Part of a small language model's weights.
Size: 15 layers, MLP 1344 GeGLU.
Architecture: rotary positions, no biases in attention or MLP.
Each number is 200 + 40 x the weight over its row's rms, rounded and kept within 0 to 999. Layers, rows and columns count from 0. The size before them is the row's rms in percent of the matrix's.

# k: layer 5 attention key, 512x512, rms 0.0246, rows 305-329, columns 0-63
# q: layer 5 attention query, 512x512, rms 0.0246, rows 306-329, columns 0-63
k305,072,233,198,275,136,253,141,186,252,148,121,263,244,170,164,249,212,191,163,183,184,220,150,132,145,255,189,255,168,191,241,190,147,199,238,265,204,169,226,212,231,217,223,195,159,295,186,226,164,159,140,152,141,178,209,186,163,251,210,173,140,153,282,205,227
q306,101,314,224,198,262,231,165,249,187,206,206,156,165,122,198,177,94,251,120,257,170,167,260,199,193,191,151,204,212,192,268,224,175,158,231,203,226,227,198,153,211,256,241,176,189,124,245,201,214,195,153,195,243,160,115,266,156,174,166,228,177,263,244,213,220
k306,119,259,112,176,226,161,181,172,167,164,248,220,163,221,216,77,302,155,210,289,218,151,232,226,233,250,195,252,223,199,166,209,202,136,235,184,215,213,163,240,203,231,184,246,175,120,266,178,266,205,203,256,166,168,238,220,230,152,139,204,213,247,148,159,251
q307,090,175,184,213,259,244,195,236,228,280,258,212,235,212,226,204,254,250,257,148,180,197,211,250,217,252,259,228,199,190,225,196,219,121,189,244,212,272,185,171,191,176,182,200,179,156,260,159,297,192,136,180,227,246,203,233,205,187,202,246,153,209,272,164,226
k307,074,196,150,141,294,177,233,133,178,202,268,118,163,264,226,122,210,191,164,227,189,208,207,282,232,187,199,110,181,182,209,167,300,151,170,155,216,199,237,196,125,182,148,139,203,162,187,198,208,195,237,264,221,246,178,214,205,191,199,188,227,185,79,158,231
q308,093,259,182,263,171,202,157,208,234,164,221,154,173,221,241,254,163,201,167,221,218,160,173,162,197,190,163,164,189,158,162,228,246,291,149,240,105,182,204,233,194,253,243,234,205,151,216,148,222,232,204,168,211,128,169,223,145,174,244,153,191,188,227,304,164
k308,077,274,191,191,157,221,118,191,207,208,188,191,220,174,167,196,210,239,227,219,212,177,161,176,229,272,154,234,188,157,199,187,201,98,198,193,225,225,282,244,246,299,199,215,162,186,227,171,179,135,156,173,189,147,206,185,237,265,228,190,155,209,253,254,185
q309,078,197,226,202,227,247,211,219,221,194,264,185,275,183,240,232,125,208,210,233,154,217,201,333,204,202,208,197,218,197,198,242,172,176,210,192,188,237,169,112,105,188,196,135,157,240,206,234,254,140,198,192,150,205,218,299,178,166,244,211,234,148,330,204,249
k309,092,205,155,190,253,196,183,188,186,278,260,126,199,219,171,139,281,209,211,239,154,172,287,273,181,144,222,212,174,179,148,176,238,111,196,167,201,223,216,249,219,190,167,255,249,151,195,176,247,205,245,235,249,236,178,170,231,100,203,168,250,274,101,217,176
q310,084,153,207,255,174,156,198,157,204,204,199,219,177,230,142,174,222,194,156,163,237,187,169,118,220,218,136,162,211,165,208,227,218,193,126,227,193,209,176,256,224,219,137,257,191,197,163,195,248,281,253,191,178,154,173,174,141,297,177,126,205,159,223,144,171
k310,080,191,231,228,161,229,187,123,248,205,162,249,230,130,214,242,182,211,195,150,209,183,161,44,217,195,197,181,264,211,204,193,164,223,183,275,189,122,221,196,221,217,217,240,185,232,215,198,187,249,181,183,179,153,180,171,125,215,201,190,124,204,284,203,260
q311,089,277,179,244,176,198,200,218,140,196,302,187,219,230,173,225,181,190,193,173,266,157,180,177,162,189,224,247,186,189,160,210,253,245,135,195,192,329,209,180,183,185,201,257,220,205,234,140,163,191,160,210,166,197,229,221,224,164,242,149,193,181,159,353,157
k311,083,219,183,212,178,184,218,236,219,231,178,207,143,217,184,229,257,190,180,278,199,209,189,206,221,218,250,202,206,204,183,161,145,162,198,193,227,211,267,238,228,245,250,228,186,248,157,208,154,198,208,173,207,158,132,238,207,216,187,174,190,146,252,160,208
q312,082,221,175,171,234,273,180,236,180,123,232,209,247,184,210,261,168,156,190,168,163,170,182,253,173,186,198,180,217,162,197,195,160,223,141,183,255,209,165,170,205,177,155,106,165,264,167,170,183,154,210,222,180,131,211,191,212,161,190,163,223,204,173,224,209
k312,082,279,201,127,202,229,230,235,141,171,211,198,257,132,224,220,212,202,214,243,244,186,244,294,198,177,248,266,187,205,226,169,319,156,261,173,177,277,188,238,149,157,221,112,245,139,186,124,243,204,191,166,231,239,160,190,213,159,202,206,163,251,174,214,208
q313,098,130,147,148,214,190,314,172,225,212,179,227,227,193,249,194,243,227,190,221,243,197,244,236,237,201,242,98,278,234,233,154,219,169,196,215,226,127,216,294,227,181,207,174,177,227,218,180,237,229,235,186,200,244,188,155,209,173,117,238,152,245,189,91,182
k313,093,134,245,187,280,249,245,150,156,211,202,198,166,213,173,181,195,219,198,126,161,118,203,176,150,181,194,198,200,184,202,215,212,178,220,178,160,152,154,198,179,78,150,219,180,211,226,176,91,270,227,268,191,214,265,165,116,158,191,201,284,148,188,192,132
q314,091,150,202,207,248,187,204,180,178,155,250,183,253,203,248,157,163,211,196,263,229,193,198,265,178,211,206,156,193,290,224,221,176,78,201,106,229,194,192,194,188,137,187,212,245,121,203,233,290,152,206,220,216,279,154,208,195,140,163,242,158,238,235,198,210
k314,088,156,149,205,189,200,183,152,189,209,200,143,149,364,177,200,198,186,171,169,140,132,273,238,213,184,216,215,219,192,236,208,236,209,193,151,169,244,200,181,169,203,201,197,170,209,249,196,230,225,220,237,236,245,236,221,200,124,157,200,249,211,128,222,155
q315,099,166,224,168,225,182,196,174,155,155,213,238,194,250,230,160,261,171,213,219,234,249,233,226,210,207,214,74,251,190,212,195,161,138,202,100,231,228,218,226,162,229,238,204,117,188,143,228,193,133,234,210,182,224,252,149,174,174,210,238,198,159,152,240,260
k315,099,206,228,220,77,185,186,142,171,223,189,186,215,226,219,230,267,160,258,171,331,243,193,222,239,140,178,161,173,232,225,205,244,225,220,273,183,257,222,183,176,226,239,164,273,248,186,230,160,213,173,196,216,252,149,235,213,256,275,187,214,158,206,256,226
q316,083,220,181,152,232,222,252,156,209,212,253,238,302,207,202,142,206,155,237,227,172,253,182,311,201,148,252,125,129,186,212,237,223,163,251,172,301,223,199,166,132,123,201,137,176,168,181,337,284,251,198,221,215,269,215,224,223,220,214,237,223,222,214,158,206
k316,077,98,240,171,198,161,220,195,194,203,238,197,201,228,208,176,239,158,168,179,201,225,219,245,237,147,193,172,227,190,186,187,266,178,186,132,165,166,179,186,148,162,148,213,185,150,208,199,225,210,240,186,234,263,158,240,181,153,209,238,272,230,111,209,176
q317,085,159,214,270,220,177,188,153,174,252,135,211,201,192,208,146,297,232,223,107,203,189,162,175,233,268,192,211,207,173,268,114,121,109,136,256,193,166,215,268,213,211,209,249,134,160,176,194,246,251,201,171,213,182,242,189,227,231,231,240,154,203,217,108,293
k317,086,191,248,229,218,169,202,180,249,239,166,244,176,189,165,217,182,177,223,220,172,170,225,153,230,159,211,184,214,169,215,175,216,217,236,257,264,201,191,155,214,202,152,202,221,212,223,237,71,272,162,181,206,194,212,148,153,210,232,148,224,125,198,174,204
q318,093,204,252,215,243,158,205,138,204,190,235,211,136,172,263,223,228,163,266,205,205,249,260,212,204,243,171,119,305,188,243,190,141,206,237,187,224,172,258,278,220,274,321,207,217,199,230,261,263,213,197,263,219,286,229,204,205,287,170,254,275,210,310,181,257
k318,091,198,202,238,213,158,129,208,227,178,154,231,110,212,188,228,210,224,186,223,156,167,222,152,228,193,146,126,227,162,241,200,181,177,209,214,107,200,163,237,217,204,190,223,234,229,224,213,199,226,193,263,189,231,188,125,207,203,213,243,260,136,228,138,202
q319,093,207,273,245,185,158,229,124,183,263,260,230,190,212,161,153,216,153,195,152,208,207,195,147,205,208,247,177,221,149,303,173,146,161,148,236,163,233,170,184,143,201,209,263,125,237,233,179,146,213,164,189,125,163,195,234,174,215,261,125,238,176,208,265,270
k319,092,294,176,207,156,258,186,152,245,236,210,227,231,105,280,193,184,165,233,244,208,195,202,205,212,218,256,221,147,255,204,182,161,112,226,236,223,206,222,200,226,188,193,255,186,254,179,184,173,205,176,156,163,146,194,229,173,270,234,153,188,152,259,178,225
q320,081,172,180,240,200,207,228,160,216,240,100,186,199,183,183,225,249,233,158,151,206,193,235,116,274,203,171,230,203,232,277,192,192,221,215,227,140,187,234,258,272,222,237,290,210,181,143,195,162,236,252,159,169,204,248,135,172,292,177,228,175,201,197,117,192
k320,098,178,187,274,170,230,205,159,241,174,178,285,214,159,176,208,156,171,183,163,182,136,137,71,190,194,134,228,209,176,212,226,174,224,210,213,144,176,207,169,185,203,185,237,178,212,221,235,136,246,175,200,141,181,217,188,125,262,210,200,179,158,281,189,186
q321,102,136,280,219,146,186,140,176,172,166,191,255,193,244,181,156,158,185,199,178,229,196,157,124,221,239,122,144,260,226,187,195,182,244,171,241,168,242,181,220,184,232,205,257,219,177,250,234,245,217,184,156,189,259,198,173,133,226,179,158,153,214,237,223,215
k321,083,259,200,208,179,157,162,192,249,172,151,237,227,263,235,201,244,214,224,190,221,201,126,139,220,208,138,202,198,216,191,186,146,156,152,285,147,161,229,223,216,279,165,234,179,256,214,166,144,116,169,186,166,158,219,188,272,196,182,218,167,165,240,202,246
q322,082,229,145,154,212,207,131,205,251,177,210,149,197,169,132,264,80,252,181,197,164,186,203,233,142,199,251,236,165,166,194,241,198,188,215,142,187,227,161,118,228,176,214,130,212,196,207,168,181,197,175,171,142,169,143,255,211,175,225,194,176,202,220,260,160
k322,123,233,163,148,314,218,263,219,149,235,239,121,244,188,250,110,214,219,177,217,192,239,210,289,199,188,258,253,164,174,179,147,213,161,133,172,225,215,173,198,207,179,195,168,216,153,194,155,297,172,252,223,257,212,154,297,241,172,200,226,238,290,120,224,196
q323,122,198,154,170,325,154,250,145,260,203,288,116,229,212,214,172,174,206,246,232,187,219,244,281,212,155,289,235,230,195,185,177,199,152,193,167,196,162,179,175,214,156,211,164,172,198,198,168,277,147,255,216,250,191,169,195,261,150,203,243,277,255,192,183,180
k323,080,128,218,186,241,182,285,202,182,223,212,207,194,227,168,176,180,198,191,173,146,146,250,226,171,159,235,244,173,138,233,198,252,226,232,147,169,215,189,226,193,71,201,213,228,113,232,201,183,282,274,229,240,276,249,122,227,123,159,187,252,243,166,206,102
q324,117,214,279,240,89,178,161,221,186,181,189,255,108,199,182,211,217,154,164,156,228,156,212,73,241,197,143,210,221,234,168,260,201,258,210,243,177,144,207,223,189,208,199,225,233,181,182,210,172,217,184,150,171,185,215,101,162,237,205,183,188,108,212,285,227
k324,075,267,179,240,151,199,185,197,205,155,147,247,226,138,152,242,184,247,209,179,209,235,176,180,225,251,183,225,214,227,176,174,178,164,187,236,214,180,209,196,203,220,249,235,160,248,181,179,188,150,163,144,144,110,201,235,212,290,242,218,137,119,289,207,266
q325,088,286,167,196,255,244,205,196,192,254,269,174,269,211,231,243,131,222,242,247,205,194,216,276,154,163,293,206,151,221,202,225,211,161,189,121,221,238,176,129,177,172,220,141,198,248,215,218,206,171,223,177,199,218,221,245,247,197,217,240,253,245,143,345,207
k325,122,163,216,193,302,225,255,199,181,198,250,148,251,216,223,177,223,204,216,197,192,259,251,348,196,196,289,273,202,204,175,153,188,174,172,122,205,228,186,187,127,166,197,188,169,220,186,169,258,208,216,238,234,223,178,260,249,150,191,197,255,221,137,228,164
q326,096,234,139,166,293,241,203,228,173,263,234,149,243,157,238,176,150,193,231,237,219,200,164,328,174,174,279,242,134,231,161,187,241,155,162,175,256,224,192,106,191,198,170,146,224,167,219,178,147,134,192,188,205,217,135,266,193,177,169,191,238,240,166,235,198
k326,084,140,219,162,246,204,219,221,188,165,255,159,216,249,181,140,179,174,220,222,159,174,254,263,185,186,224,196,192,191,200,192,305,227,215,143,199,286,170,199,185,124,176,204,198,143,191,228,209,253,217,213,241,274,236,173,259,90,147,174,217,232,160,192,79
q327,093,201,226,181,214,129,143,202,188,275,197,175,114,233,161,259,208,211,171,167,202,200,186,243,210,222,156,233,160,140,205,221,133,197,190,221,193,185,172,227,227,168,228,210,143,209,196,208,208,278,164,183,230,216,200,218,168,240,163,228,251,179,175,90,182
k327,105,175,203,245,163,202,218,186,194,178,189,241,125,137,147,191,141,215,152,143,145,110,178,127,206,225,168,163,195,141,161,213,268,257,281,174,233,185,187,204,192,151,152,163,189,221,249,222,145,252,195,185,230,218,308,101,116,190,172,218,223,180,159,207,169
q328,134,218,272,246,87,183,171,185,153,197,182,255,178,184,207,204,223,156,205,163,291,132,173,72,225,252,115,141,211,191,220,254,182,232,208,254,196,187,206,252,222,246,219,205,218,199,166,237,217,254,151,165,138,185,232,136,163,239,216,184,140,179,237,213,202
k328,081,249,146,237,155,189,166,172,242,173,158,192,193,175,207,190,218,248,194,194,243,246,136,143,214,220,239,207,200,199,200,174,153,127,144,224,224,171,203,138,198,320,173,204,172,258,200,165,173,146,162,157,185,165,201,265,221,265,199,245,183,105,256,232,269
q329,096,220,176,196,219,175,208,167,234,232,217,121,209,177,142,201,189,181,280,215,216,231,179,223,198,193,246,273,197,209,191,191,231,203,227,274,138,184,182,148,235,166,176,206,229,206,208,176,202,196,150,183,208,228,119,224,226,255,214,177,200,237,201,252,150
k329,176,204,174,185,356,183,219,242,214,209,267,155,208,200,257,189,172,216,232,267,156,215,244,300,162,201,284,268,206,176,168,151,143,134,172,118,189,237,186,227,190,157,232,256,153,208,189,171,258,173,203,208,211,206,198,291,245,135,185,199,198,220,168,200,184